Part of a small language model's weights: no biases in attention or MLP, untied embeddings.
Each number is 128 + 24 x the weight over its row's rms, rounded and kept within 0 to 255. Layers, rows and columns count from 0. Numbers have three digits each. The size before them is the row's rms in percent of the matrix's.

# q: layer 9 attention query, 256x192, rms 0.072, rows 189-191,252-255, columns 96-191
# k: layer 9 attention key, 128x192, rms 0.0756, rows 124-127, columns 96-191
# v: layer 9 attention value, 128x192, rms 0.0554, rows 64-106, columns 96-191
# o: layer 9 attention output (transposed), 256x192, rms 0.0512, rows 128-169,192-233, columns 96-191
q252 106:127143119134131141138131141119117101133133136107147126163130143115146130079118147137103168117105128151137170166137146135091166135174131126127118167148118152119115126137102121103141127125128066102105178105069125126084148145126096166129105104130158164146174082107114109111088126138153114175
k124 105:130166125140120136094129118131127133140138171069132146154114131174114114125117150163153150144127103117099099084110120153173136087115098128118149096158108147138151167096105101138113161118137150152158137130136155129145156099109100143080139141128160119138122142136137168116121089093096096130
q189 104:143122146145115134132152096158082124147154137162191153167159140129090125143145107155133161155100102129158167143103129137112116129109159155150151118093119147123088113117123108155163139108113132163105147127099119146145078102123127141161131146095151127136181129139077155120167177139115107114
q253 106:125137118123140112101135125117155143145137140096110183130116110119052123138168137124120149158144166155125144151115107135160159163104135138101150122156174094158107142164126132115099131119097129096138138163098133106128095175092126128127117105103136115119138109150105148108142118192129117105
k125 101:131110125169108125135114093131115151118119066120110140121143142146156167109131076169145141104150122118109152084106131101169093148121110159170170112109086145107170149112144092142121173162120093088130170121134125120128098114106100098113172129135126179125117136146106155149143152123125170170
q190 101:130108119111162122163104120146141127108058143115061099088103099117140143154141102115110113152127135134140157125154147146162146165131129104123147095126109116132127150134111080147143128134148150144105136129092099104117115149146128085103122147137102120115114156116119138142122091144132093115
q254 103:147132133180107121160094141105094105108113140152155108097113117101121087152120116157117112150136132156086111093109139106113131095185141108141141133133136136136099126135179161122111183093112137119095125122087076103140146096147084155126113112092133103142168131098127166130126125139139148124
k126 093:094125092092159162122177106131115151128107182123145166119135117115089118133141101144127104123112145123122097125157135136154113063119153105106138170072136141113133140148188144123119159086176129099133148137156154115122157122138168096138111115124116096144124184118121109096133124107106077135
q191 090:127123169115154147174136118137110125158123121130101142126181141112127119111139142145140132086139130111167122127132108097175113103080131136147105138180067159106105156148110141125125176133101178161143127103143101129121112141128108113114116125176127133090115131098131103121181139093098094119
q255 109:134123171127146095156095131077133186106154110107094126086128139174164142120120108119125132081138134105122171159133135062151151113134130114090123069157097146129160129134141152118129136128162125111132107152105121133108109151126131138098084103135154111135133126093127127138127138177147134118
k127 102:138107177112135145099137151153111158136126103155117123177144149130105129139111096102135077137110056126168124106116144101113103109157113151109161151162138136093184156107114127141102106125201132119087107129167110142171135115133125110102144140108147120126131127120132160161149136124115148131
v64 104:127107148155153110083151135096086151091104131111120092121137131124123115142101110130144102146124160122139169130120118150174086127169088106129118144125135107150121132163096130111176138157101138178151120095153156077130109107095108156100133118138113143146126142112109090136129109090125153160
o128 083:143138125070085120132172159117105118128138121135128140138134135161126125146147122164116081134066102099081116088097161151138096114156150162129073141146097149139125145128150105136138086118179110086110127121125126117169150103123103145174162149116169095110146128147156121097113143158086110126
o192 106:130133116145154101128098119126173097151123156114136161139121139132113097120134148118123151090142155126141102124145106086071134166097126132155144105121111168156108123124105150121074149080090088129106063124119094144137154142141137125103113131106106116131116089125128173134146101122122124114
v65 090:119146176152171100115149119149141124160104116127121098136153169114095135122143108124123150176135116087165121115153133130160136142183154158151178143135162216131135125122095093124114148137149107128149124116112097156082130132084161102101138113095132152119133119116121123179118099143115123154
o129 089:132112124121086154139110136106104120128118122128192160094121096117134115094116111168126107152113094151119145138114151148061127097122124124135093100108158134115145106132151140113135129094115130146087143154120130105127131111147131127185124126141092126170096147149117084147137152130130150108
o193 094:139133113092136116137155107140096164091153129113099093154167143148126141150116186084134109145147128076103108112093142101122096138077123099110120128129095104131178168119107151104146121138145125147152138122139141107174157121134167157082113174109124144161146113086126160080162118124120139167
v66 091:112123125125130097085125116094141127124128172150116137098124111124150122071166125127103109105155176165144075150175136148105143090130150150113094156110135101137128124166134086140170091108123150113121096135135131136142124137101156151150141137111122147129100139056161122122142124137120108128
o130 082:155115095158130103170069083106116145151179131145140159139121121130153143112083138147130138109099087134107099153119118120164084091105112127134111080127076094134074124137164112119103151107121145126112110148152164128100147131108145129116132144171122093106115093123081140164160102132132176105
o194 095:135156154111131131115116167148143133135139141137103149106129132145106112167127141129116116138110128119160171148098094085125130185180113131163156154120184152134112120172107166079134149144114097120123153124126116125129122154136104134120150147105174133135182152146141140115097202141102091136
v67 102:120140101096141134144138091169104117084145104132159144105124083137129111121107103071154111134118150128148128152137098114131111154155136121102128161116104158173129106139121125094143146142089127097121122121128131134150151111147117151133103128105129067059111148138159152122130105115154107138
o131 086:112146119109124165101139155114141113109160115119125135120154119170125146108121135134172147137158133103128089100110145146101093169092133140148102120116109136111098131110151083134150137113156127128107116132174118129154218130145134142104126138148195142078136153089160133111094109091132127152
o195 099:110117163151101085166161132135105171174145132143105104141117198092110112156136127162089124098100143122158135109107153100130151102130088194138143120145160121143132090124130173168100083110137125115105137136109084107078097122151147116131113125131109176138123141087128107127128136164084139104
v68 093:137130138136164140147109110149138105085095170159080115106134116096120129093142110137074169123140149109154115095121102101170092121140126140137124117114170115131112144141159114154138114111131102091170134115124127151129125124139111119087132080117123152097142127161124140163101164119111143094
o132 098:140113116081079186104138140154139172153167157154173117133115116123109140154147160121089111149118125123149175110141119094112138113145122141130141131127144126112145155113154093096141122141151166146127110092133191107135125103133154107133130151151081102169138161117149127114156076156139133115
o196 093:122124139159118077120130126116114169120148111080139137178170134148108127140108138113178078135152113109118150158124163147122135153107164114103155138133143133154099117119058120108154147134107070113104136134138113120143133149080131157135099108142156117147126060117090119088142123124122092146
v69 083:132125157169131095125199155152146106144144123148117130120100142134140158104108093143141120152115123140189150135111093101113134163126159129129108128112091101173116133152185117118164140098138138105124127131077147151120124111130097106146087138152167130115167129156140142127100168147152105172
o133 085:151201093088114155104111143120114112141105134162149126128121182145125118154123123127142134128117174134154122102150154170136130171097104141106146092153123145152140134140115179123187108095149164113174145130160119085149106103139131112109143131116110116159122140109132133142130116118149115108
o197 091:095094139149101139133099115110162104142140133110116162124178102144141138144145121081094108109152153123117127149132100142112100095141090125137116158166115154148126147114180110113079130121120080125086095146112119143140135141139127168144130092127098155113113123152149089119110086129112117100
v70 094:115142118136088137112129147129114120139051114131154136120111109142113164160115070131113146101112110142135108108071084169117157164150146098108155115071104123098124144126113153118107162103150125108085118085163171116138178152119158117136108122061131132151120138134125129110114148138095135126
o134 088:122099129132136143154141122161106135135110134150102128096094161166109134150125150134113117123092126151124091126101124095143141148132130089164114144156135135140111139155137103106112123148120155150144069141175102144144133125093122109100113103136086096158123121155128148124143141144139108151
o198 100:119148141111132115142147115117138097124190133128131110147123108103162085087139155131164110111128116098119127145142133121144117120093121161167132114144146121117136094133130122119156091135139123089122158130070112129123139154088130137180134179144168140103152132108121137149128121116139150121
v71 098:114122133101139105104195168126150143145115135098124135147113116149113115135110099157132116098086150137139136135155141112115100105110149090136117117129140122161133109147101115120090103153129164112106116155113088174148129132134092100108127136105086141111123121110140129137146134140129161108
o135 080:190165143141134146147089141145126131158084157156108183167143146158100138128131139119137125152125130150123110108128124162126095129095129163098119122131121125132145116135118091164114107158136117134156175117159084098112137097097119167174116109173133108134150089123126139125117185116185135129
o199 108:152060115134135101134092101119137153119119100126128080099102085118123139125132146079147124111158135138154155136145094096110111135169141134135162161116135101107109196098132146138168180119136128150101109133108187115147100147128169168078152163132123130137102150142149141129102084106060133125
v72 101:114156123140119136150129120111148126144097158128114143111121128094152124158126116162123152175129119153130151112144109145080101101170084103128115126110130153186153147125103127107157122065078108117132149096132163141104144114119131171148158119114160103143121121112157124124091120152141149148
o136 094:158126150151121118124151113136088165178150134101132112140104150108069152151140111147146069138123131135096158129139116067108150121114140123147139140129168142117082145159121133104138125154130136156114136123139127113118146100164125117134145145142118147137134126139118119091189153129161125145
o200 099:111102100074142151130130144142163103098159113136127150113121104119103122163143109125121133097131136132183088184155172180144135139153145163130163121101091115114136108116121096139091133133126101099144122144158059132117113122114158105127133182102132143102151159177130124129098158073120126141
v73 100:098091130092159129174126141117146142158099134116095156117132156165155111129138136103159122136142107177152129145108191135134112163121161192126130112117126122100104149119133148114113138130114136077138091124108123107142095149121175175093134115095089068145127134120152129167121116096106102097
o137 084:144171113147138102102103103109146110124128147183164104141151132141109149136118154135131160145087131100152118126094095152118081109166112117119126155124146159131129157125111128161197131126119157106123145111117094162129145102115152092114144151141145123127145108128135172141139105141109152103
o201 103:152144154169139103125124173100101161113109123108143151142090115103100119114180122111139116147160160113085150121174112112149162122118139084104106101154087118126167133128152101157099103110078075134146135158162129158145157133138063090145136137147165112111118112134122063082118127125145132135
v74 091:131157113157143090125104110122130129092122133149194142085105127142147146172151121126099156112147144101121138143122196126145133129132134130130124146152106131152165078162172128142157158086130134116108149118128156142129103127164166154096127142149136112150106153098110135130155113135127112077
o138 086:163137094112129100138151117139109109115097097146116146120153140140130141087100126109154125104145119121107073156125111157150136147142094108150178104151153118096095155084138130154117171134152106125148160152178131123142145161125133149140102098156136137120149137169127136127083134088076152135
o202 094:122091145132132169081152148151088128166114125142141070146139151149104117177129102159138079135150123152156151093109107127067128110106135179129130114135098160102157111135113159136123109142099151139126111101128126135132176074115087113111179110096109148162121174156147119098153145149123097176
v75 091:129129083132156108166158154139125095094092134140146120161111093081118136124163085103135087109144172155132142140122114166139135156104122102110103097108097120144121116068162147164113125124142139154121100125130117082151139125085139113137189124130136168133096109145139111106124116118110138070
o139 086:051145124161127144143132112160116118146155134151088119123151130148153113097068153143156129085141105105113102118160095150157122141152092134114112123142128112123176110122150148100157117089136091114115165137157164116160098166135170162144157058126135148120108146141111135112114109128086131130
o203 091:123114137094126142078081144086121145139159146106174097115113136151151114123136121107100144155134119169154113171122139077129204093095152101129130122135176127116136105135103126111128118141078133149158122162109155130121159114131114093134114158163169108142143139155125132128122138134162138120
v76 101:135099131141157119137089150151095142155125118111097127099127147105092115101129165121137149109087113085148112137127132098112157152127069126156119107093131123147120118126092139175095125150132145095117154108119083152111128121105148112130127132116149094121157124134169106160104077115157114140
o140 089:151145100111091107147122086119166121137134151153155124125109113147121152158149096162128101154143143139127117126110145167159131111090164138158083131085128135091144137134101079128146082122156120132137124163092085094129121136151124097179121154109101090126128130116150116128168133151132135130
o204 106:104123141117185126086170146129138128136115103141132128142107148138148161115125106096122104109136152157106102143110084130122114130149132103074151109160125140135128129115142102127130132150107143153128174112161157127106121096130111102065183150135144147130101143153104139130129122123152127121
v77 104:135118147137074102134081157116112099153164142101127130144143138130165152118113167100156107096101110131177140120102143086093103081129150148152126137110131149124151118133112127096125166145156136142158128090113142131146114086167098068174123100150128182160129104122176125124120156124146105118
o141 089:095127115144142183142126121109114076156122134113124131113122135158142113128166147142102143126151119113153105125178159129147127181143051127108144095176081131147124125099157109123115112105145156139134132148166154138134108138116114138123097127126145123124125116091080076147119121159141138104
o205 107:120124054143152108137136111138137134105136070185134135163118129091121160106122136101142116170143140165067115101140113151134139131138121088155124098128138131137111151151160133118131119136164107101098107171145084137130134133158140140111143131113107131084113153131127126145137098112113145167
v78 090:121101137126107128117108151124136140125133123090114104126109135128144194098121179145123110105132115133122173087117126127089120117182109108115124147111137154151139142112141160130149150096143110125126152118125110094104116179122143136107180119102156172138112142130159143129085169149123180121
o142 089:149101117124117152146127115138096145118116128101196137077125107115111106139131090153117164135100117128151118147131163116141095119119136140124120104153130129089114116157126122080155153121102118120088112118116072163155165147142172097137125151178110134143109118141132126121170129168130111079
o206 091:130151131107146120105178119104139108111153167153110154141072115116116138145159132109126115183137109064110100134149138120161144158118123142188129145107142163121146121135126123125105110182151123178152108123101156075135122078120148126133099147073118094126106121142127157117155136097131111135
v79 096:148113089091079133108141154133141107136152132093138131097170160126081137139099131180123139102095087136163118125114133139169152136141137078188093097104139134139125118108144151174166117164115106149076127184125118161148130091165127135116133169145134088142142144142157150100105113095157132108
o143 098:086132135160176135111130139119152099101129173100133111132090096162166107111147158143118142101104131137143142140116117140095129157111099089102120148100089130135164135133067103128127140082137127128101149145136123177116118103074156177160103099149118101114162114112075110152100160130122156079
o207 094:154100135105097118144165118125093140156135092123108156133143135133087119134144125150141077148165105146128134105131131103111108095160146156107155140152143124137125145118152127148099162154149160150171085101163158099144110137186121076090140130124055171118087117155141128106143127123127121150
v80 096:140104158055156165123133152123122137123131154118125126083142151107139108122094132136120180128139118126154040109084113159085131105123111130091126145111109094095106149102141135131128112099135137158108107119108112138177141167117072132126118127121164121123105146130084100119133197095152096087
o144 087:116118144145092136149112095094101143128152161118137133116130160148118133147170140128091131105126114124095182187134144112111113135130118098109154102143133143165110126117101112124191121136102074145139114123153159119131123139132125115116137137141113140132159150122116121134149100089152119093
o208 105:137171158142120133108140128120157113139120135133097065133143142098107124118157115121137107136170149141136160107125140127170125144134180146163132139141154156140151124109161124128105132134132133104123104146128182130092121114157160141132116137124123152131113128121162144102149123176128130180
v81 101:146152104106152142068127148116140117115111097123100133127111136155123159158179100151179160105130140128132146158115132140139133119131154133114107122104083117119091178147138112166135145147109152142161105109131140129140097135172135104091079172107148165134124162112175098138115119151119131161
o145 089:114071120116149148128098123151096129132140115141081114114150120130131127118084124102080109123087124124123128068167154150134115125107125102116125133154145117177150100140116122110111143071121121132109151139137095113147160130098122114123124109107152114118152134134125111145171173097156117109
o209 105:117138157128163108175174125122184130119118162168148126101095076115151092122155156100128159134136092162136111149157103117118119132124112122143148167131118170123127123135134128112133147114092107138111123120127102131103157136102105170128099152112136144143100083155108158144126140162106123112
v82 092:165151147141089139183140141143176104204143144091142129129108111132152126083090098088136123106158121125145116149138131108096153146072098150114147109136130152143148141137129133131104132141117086149145091117103103113165103125092084131076132122115146142169146127162144126136149094145139152117
o146 093:097082123132118135151165098137118140103155123153088135146133130171107124188143139106129153105175166106156152131117114152148121125164144148115145096097125119115161090163183133167145139122116157141138169049104105121106112102123122170143146144139139150103077122111119154158139138098124123101
o210 095:126156121112130163093143114108064123091108123126108151118135120126167113081117117115104157131076113100130131105154156159148102146154139098116123131150136086145138120104151113123100122146158119100113125171205108161108114148141133112163165104164119106106134119090117091135082112167134079138
v83 092:156092094133155085090123102071112090102116144089164151113109126106130113144128092086095102115129149104138119130114154126119143160142097144159120123146112154142192117136140156117168129138123144142099160114141149126111123104133142119137129133188116117141137145123091115124137076156138080080
o147 092:165159150147151105170112089127182164096119080134154119183116126122113128147148122129117096144132107107097122154089142154102131155138100105142157110120133120120128119157141135174106131150163142123150130152137097156134111150129086125095114108144111115128159130120145143118115150125172139175
o211 089:109097106127150133108183172152069087171138130179115124097171117144145096094125148184144093104151126135133107097130126109124106122109131137145120152123140127125101118102140133086085133097079123137133118119115117112126169123098147125131137112114143125134132097106129140123152142148150127154
v84 094:109074112080121177182143126101148117097113135165110137130117149123124165134099111141100131137141115109139159152098138131146150127108107102126146105126135150131172139117144093130118137147158114118141123085111157155081125126113098170125101094136151090148159108138111105122129105136123112100
o148 080:095177140109142155125122088122147111147121119153108125118104115142114122142146136114151165078125135142160133104090167138106131133149111139138102102084111113144138152141127208143106108113171123095125095158123070152134135111111117097136137135121091139115163182114110156167118125122144139111
o212 105:119123088164093099121140124112118156138136123134148114139134141132152074128178134146123119116120112170139103149158135114124138102106126144101144125111123130120128129189125129069099191127113168125160118143126117151155121166135168123123155129121184104120086115130157064103116104151125173101
v85 102:149108110163162133109133161112118142124136145132168133108118098112137093128134149132106119096126125158123135143154122157121103132113099125184151102155170144124092092134107129128164123102071148089134121130160145141105145099153093126094131141113152116134128096105120123137127120127095139112
o149 100:147104141113074154135107133102121121143102155130118105142182149120073170175128096124107120168116123120117115152080142130113167102105113118105133138075084135145144151122138131160125049108137122154155135125096158130104137164154131136134110153142107105127145168139159135139128105126173135112
o213 098:145155155135143123139146133149164140115165146134105130132112102123168097133163121144117141091114152139190155117145161111134122146153133158121109134130179123133085151107078158087111169126135151121100093133120104113151129149106147136124119076140170128161118125162143116094103162133102081098
v86 094:147114152119126135142106104111102085137146173120050108104145127136148095141105136146143125140158095103121135128125151118126129150177097122121142134115176136140074134157098131195138153113175118139146116133091137166097101136137116150150105128201152135086096088094133098130106140148093102111
o150 087:129114107116108142120136112139126142160183128112176116158158166147113144085128106134095164131140094137133147105123138098131146089150118117139128124141143152120136131126124096118137149124151104087180139121120119150177142091097164128082126144143092124138128118138142144102129103101131134123
o214 099:123165133161142102108114132177152161123139095182112151119105105086132132167129093117134100111136149137175124138065089141146062160135143145128129133114109107102125149151138150076123103114080140150127120129127129113142115148137137089123171110115127114121123165175143118165143122126130141131
v87 091:141121078122180121109106109106137084135116126117149106147147102100154139148130076118152131131105131141142139131150130114165132148107123137157102135084153138140120118125133092118122138100134140157170132137126130119131128125138153110127134130120139162119147105182131156157138163152131148140
o151 081:086121126123114144123171150158138128122126148120117134121107162181140100143123141146123148122151107135143130160138130107114160092159111108125164184157139161132158116144092155042129143162138141166137106130120136115150164151154115145136122143122147112148087121139091113151108161152150155162
o215 101:132101134082075129121095102130110166149167089160141103125124147150135144117098169110144134118094099128162119123130114137114154125101156105102113090144099108125117126127154176136157120144113140111094159160124122161112130126103153178105145121115102136118112164126138082132137113107113098132
v88 100:108137132104138136143103108148146114085136145131141124143154119155110144095147112074116127142121106172150177119088132174126136087133122124128091123145156115127135108095068122116089164127133124134148135116143079157118107083137106158143105104121117139179108122139133143097149109116102129147
o152 090:109129079110110125105133117125140155131155176126178148133135147109105128101107159137142090163132143109177109107092113107129124144159211138104163135110179119097126123102136063169117107090138124135113150115157125086127159099122131098139144106100151103120151101125145115157113120150126147099
o216 100:142125146179128128159109099124106113130127096142125130122136131133097093162121153118141174109115127135120118084148059108141130125136088108151136117128088137139139142104117152101180133133157127102130098101153155146186106167176125116140166125151139121085142113117133146145118141130117149144
v89 100:126138138155111140095137116134111146135151123133150094114125110105091126134098112155112107163131136150135164122141137115093085119177104108111104121136097155100148152145139173138092092134137129165146142140103142065161103173112131102151111104113174104156135097103159106098167166135109071141
o153 093:134091153111102132117132129179103098106143126124135154167081140117124102148120147116129141148132088109099161133107139109158118170133112091175111133146112132143101127105099108126126136141124106137088098123108126140093128104147095108117151123143132182125125161129113097150120140109100191090
o217 100:124140075104140131104115143111130121136073111153142143090173126168151138113153152095146115093108139112170035132135159146093173119125130130121100118150144108137175112182103093124124163162146114106141113135165087161117174088120163163107115129114107136118105127124087143174123090153131099154
v90 088:146155126110135100143127124141130130100105084115142135101098088165124085128111130113115116133123103129119137124151077151070123118114139122134117130127105078137172189159136083080160142135089111100165112099096081103154072123106130179127164116151136119133130120155128109104101117152152126096
o154 086:160109115163126141151130117116145134135108147121132156117162150076163124115132159168110161110098136120161126109111146160171127119150149150140117081121130137169132101110180153143133123152144115093084123140104161083135191127125121156128136147119156111128073140130145157168184150125122147113
o218 092:118136119143151162119130075094127120138147157131129104157105133135107145124158116108159174127104174179118117142142162106141156123122067156121140159137117122120138120140088152128130145147119137128131133147097128141103117137130132114157135124135161150113167088094120126093079100123111149136
v91 101:170102096108111136129120158103090129129155143131139107142130154138168117158139108127135108164115073136131099136094150115090156079156132134138111079154098124138162157117119133082147121134087110162086144155107112107109139096113125110133138101145138135090141129126138149158173117137083120083
o155 099:117125128142153109107151142151163107130074083126100133139168104106149105136114113117156125091138147141122149137135111120111075125122069159122167122142189105130135157124120115139133111098092106091101145117126097113079141171102144155165123112110109164136125108162149099154081115102137141103
o219 102:107133146144151163156153130137061155123141136138108160080129100120102150094157144120122127156158193108158096139132159111166109175147160122107136152121140141155150114144147181151092116125138149139126083098178153171151149084132136128114129145074138084122141118091129113154145134115121114149
v92 100:081109098133137133130121126150144144140147126098107189157102112129120132099132135148177127098157138158147124135124117133176122055117119100140166128129120170152130107119098088122132178110125130144158166140120147092142091148126128155129099134130122146101145135090076103102117108116117110158
o156 094:104132151101158147096147152063106097125126109113089103112133099099110161087109076068130149141124118132151130138106120128112171154121108129091134151116109108120145108101135143122099093095139121115171139108124127110141150144103125128117111097105157117134097160114130139148153109135095133092
o220 106:186134094167096089170109109140164133154128143139172111099144123184132115150144124145113086154096105104111143091136168120107116146129156172133130081100153108128075153177134116130106122134149131139102079128135104157107111103157116147138169150110123109118112125144142081129076161135112119128
v93 098:161133112130186154137175172134110146094164153129151103133095165197107135137172147115124148145143133149113158131142128179120140137132134121099160148130107132127124140107155132122145112170148084138124115141106143122156164122128146114136147154113105172152156123104106120139140128144097142108
o157 097:103084128123145100126109118120130101130086112172142148127149142127139145122098151099129136097161133140159097106174107122116152142110108107139146125116157114108113130169135138119113123161094172112099121109086112103074091138109146162088152118122113084123099128144126112149138143116130062128
o221 090:155122124138124096105115101148100140131146162071095137109172076079107121097084076117117128122158137118145124147107124071161108121096117127150109091138126129141143158099114115122101117090087137125152123147129136114118150154112145123096138140159126125118158140126143141104136086121153145118
v94 101:119164126094086117086142084150137165155142130144178112075111134116151149137135128138144139116134124123121155086178093140061119112127148147196147147120093104115123142131163072145074128091127068105156148112151138129086121139162107092125104142109110113150136110136151160118140114109119121102
o158 083:100114113139144106141119132121101170093084125151061147164094136147110147132096136148128130083122120128181131127144166171110148138094077105146125134140131128122112140099129115094117144098124133154112138140120111169105134148142123128111122127128083146111115145125152088124130148166125135166
o222 110:157130152159152165103143099099130096149146101104160127127153112111128121158164149127098152156135144115118123164127122070154088163134115130082093148132145152103169115164129181127159112148126116117101135087081084120173137120101161151142122118100156124125139142108143175147124094139110183121
v95 104:069111126135173142141106099108130151124122134105132168132116148133141119133126105122153133169137080113124119110136108134126108081177122159146101137142119120108041133136124128141157110141110108093123135128115106128183129124124137130151158140119106124160122102116121113094105134149158138159
o159 088:124131144097174087139137130087124158122147124119162136097149144122186112162170154157133119135143115127171136140109110138134148164149144146145103091133125155145145096128114096131150136089156184156111130113108112103150153116130136098134132150117130077115117140123120136141109139146088128116
o223 107:134152120131095167110100125147124114101140125142098110130084123088087111142114101122107160093113191151105148095145131128140123109128113126076151133126129127113172141133114116169138142153119113140134114137104130131089100142096132126101075138136117160121138131142175134131136142112122147116
v96 089:128108118123079094164130114140115134086124116138124151148133053148122157162123145153124127119095169131125131138099099141131079122093161130117127125095113147138147121121125156104133147129127128124116141178115102138081189109128145106093148128130125082194134097114152141098146161146076130139
o160 085:134142158133148132088113143206134115128085133159092135145122118171095151103092118130155145124141108118092136124120118135129158164085114122128103121190168173091096100170137156125128132182123123127137128130110161164122147162129115182077139136127131136146126102133167135113097137108129138158
o224 092:086079139171138112165157135085151145144140135076122158086138146116179146141144145140121109128142125151161111100144118066152112111127100164133145089118114060122127121120101113113114115114091128139142129135117093132152105104090149142120110125161157135105130195117110085148162116118120101103
v97 103:114151098139139140119133168151131109150125183170178110131164098119095120176130145107110119161152120107126187164106146121080169125157105081111168117107139086107109114158099166147147133141099139152126112165127124112134149128140121136085134145118131133164150159100132102197113119115105147132
o161 084:133114108137111110084146107127142165149146098119080109165142125135122110108112093128137132144126110126124118097107077137100173171142116086124137113126120141126107088143155129081145138144115117127113166123106127143113122124120136128141180149149126089136130112109129147083056133098131178139
o225 114:138157146105154111148124193138148093076113114127150162107080143156152120110128169116119128097101093135163155120148146117123091125096170130144078148116130177135143178123113154129165139086158112114136114126181132136128163099128117134136102134116124158122110125132103135129149127179092074119
v98 093:104194138154119126153146123084124150115118119126129140164105096137126101114137117139145083162152117133156116068139147100175143149099122134151093119143062082168120139144108119128124084147151121123091140065117109131123132139126128118161174147102125150090144133118119068118126145108091101127
o162 075:095089158168124106111098130106112143132138105072141085145116181081090128123128128133087087126139141124153133148136115169160082143124151076083110144118098120130129111136161157110123125114162155101141129189128150085133149109137142147119122095090124124134147151103136102174094095088128096118
o226 097:127142094083094135147094105120158085109128155154152127091149134144128097180118154114111176104098167136122129140122127136071137120138108141129151160143174128143119130100144134093130165132089118128133088137128121169099129137115124124097153127156174165128120137143102140107140125150195146171
v99 095:146147152123118155105133138149141114141148146087106114136125120122122156103124114101103112158101112103128145152104154139108105091088100136191080147104099108136093112161105124119086094124116112157110111145119102117132120128151120150108127166108131128104130130127113135156093112077093140089
o163 077:082122107125107090129182172113130093138133086173101111128145123128118098110113109144160108112125159181166135120109138150128115094126145135099140084140103157134154096150102144126108128118151122147151134085135135146128136123139138122173166125166147142105138105129134120116157122132122100167
o227 101:118143168145152126145092107129110098093124120132181180137151066141096138128156166132139164114143109101117140149131133146107119197159128145117105129100167114122136147115161108141156136140142124158131106131135188128126126161131120092099079101137119136159121146112136169093126115130116138146
v100 100:158110148105120113129111122083147149142152115135124092124130070149123118158127112076113110114110148140158155117095093104109163103145190108123140174149117128114146058124146084138111151138107155112142140099148131121101113151125152145108145079141124102137123133138189131139122133167139092139
o164 088:119162130160095090171149136135152153118124136148131116089126135138105150142147121168133136118106127099101101123129176075120119179103111118135108104106141122094115121148104171141146104105141123140111097109118152144150148106135129119152148126163145096151146125086117143121132149123097128128
o228 105:097124084130152154127116153148130118116158133144101134161110188139109126095107142105114075135122125163131103121141070106155148088122077160162144083131143147136130150140154128094124093133116114113120173164130099133155131124113121107133149128107142165097162132141111127111133161124142116154
v101 099:137120127144135138174121129132157118143180130120109095139115137104115132160082153137182120149110094091133125080113107126135091100111144184121118112117107135110131114124137149112153109140174150144121133088143131104088133106115156140179160113143111126151150172110161104124125115133095169084
o165 082:140153125146183171102137097163091186131124119179110150116108122164126090066121096137133138092137094182110132138129140133173149164125095163128132111141135147109132101088142113160094106116126154083129150129131136150128113144099142146107164137119124116139130117127119144125114157146110134110
o229 105:101148073116109109150125158122165090115083126090125139125135171094147138146132114116089156142130165125127128154134139141132129154130129107072122125141137123166120139128180136120084145126116155132087159151116103124163152120129110125085103094175136151121110164150103116123123115116174126153
v102 101:118151156077170116116141110163121124136115139140107081116131087130168098120152113145122138103153128144110078119122108108141087121132173100118132152094149153102147154164125147144156165145139081135128077162123087182117131140145146123165153121158106101127092112154142117126134130129141127125
o166 090:134124092142066184128090138091155126174162130147127092139162146117109157137109166108127141094084147176107128127137138154118096110155087131138101140103138129135130139087097141096123125118111113122132120091143180138145139105095153134129140111123132118112128148110167093090151080125140113163
o230 104:157151139141157165126133106126117087104127147127083140106086130140105113152147106130111104137114168129150168120112136123173145148121132148131134106130105100113130078131167091134158119107127188121123144133116075080062113152125080091117119144113126126110148132134124139105099128146092106135
v103 094:125134152130101151133123145107153140175112088123134104128144152105071086096122092112155106130119081143109119127128113155160137121114149131144134119126131116104160111119141139068111088131172118118100110161131146136128101156161109151113180144150132126138127119112121112097133120077155124157
o167 095:132101162148138117159162157115092135093142114097139128129075119109107121128138104142131108137187137070129147122125159114105104141147103146129159157168115122153111140140108085131114138130136160145137161049130099078111110122111104119148154134127126142136112112120124118137129169142120142142
o231 099:132175119088131131089141095161143102107090137120131121120165134135137115148123107060100150116059165109109122123097129126148141125113135114147085125118121143108115134158119149145125122154125123088150134140099127142159123138148123136119120111153125124111154141125131127127108137119170134133
v104 101:153131114152151088135106140145106140147118153170153145145145133091086121117118109129142122145124093104180105163102129130179167106096126134161112152080077132146162135134109136113112112166118142079099181107137130165177143146132065112123120141115123132138116120139105130122095143109109143133
o168 090:112096120159081124133122163174141154131155159168108175109155126123147103138115137145102100101146141112121136099139081115143151162131116135134105116121128084157103119129118132149122141168099138106147119139114080068073106138073172154135129124098147148141119119121110107088084108156101178095
o232 105:114107184106143151133158127166102083140107065103069112119108105119111111159151119101115139124127119159089134134150134125070085109118154140105169158173167162138138144136130139123142144123136153130107158136136120167147131128159086123116185134142109146086154122147183117153142123134150087162
v105 096:176154174150126173107088161156161115127079095147104151113102110082117129125137145111109104092108131140099122122136106153089141107078126149114147085113140142151113094133159146141138128137122128102173111136152135089121142153162145136158099167140094172115119170102160102153148110078116147156
o169 085:124120153073145117146160147106127081141135132107109107115124144171119122115130122150132092176106140163141096122115160108160142133139159100136110124135135100119187135168088094107113167172124141162130172104142153131163134132140171151149144157121094137152178104135091175112139189090126124129
o233 097:132161147163105102136117138112101187114124167101142119143117123115170152109130106130159136102143132105160198104094086153115105101173093125166118191104128148121078127100163172152100124107162143136160108147127133138120152061121128125106140148141177096126148124149102120135140137162169131105
v106 096:105120152124172098092097102130129142155145127120091143090138132129133166128130144113137156142139166118132131155108114153117142153119169139143163140155176131148149132096092152171103066147136112131146106138124134149132100132124124102147110149104131125084135126074157150170123158155119119107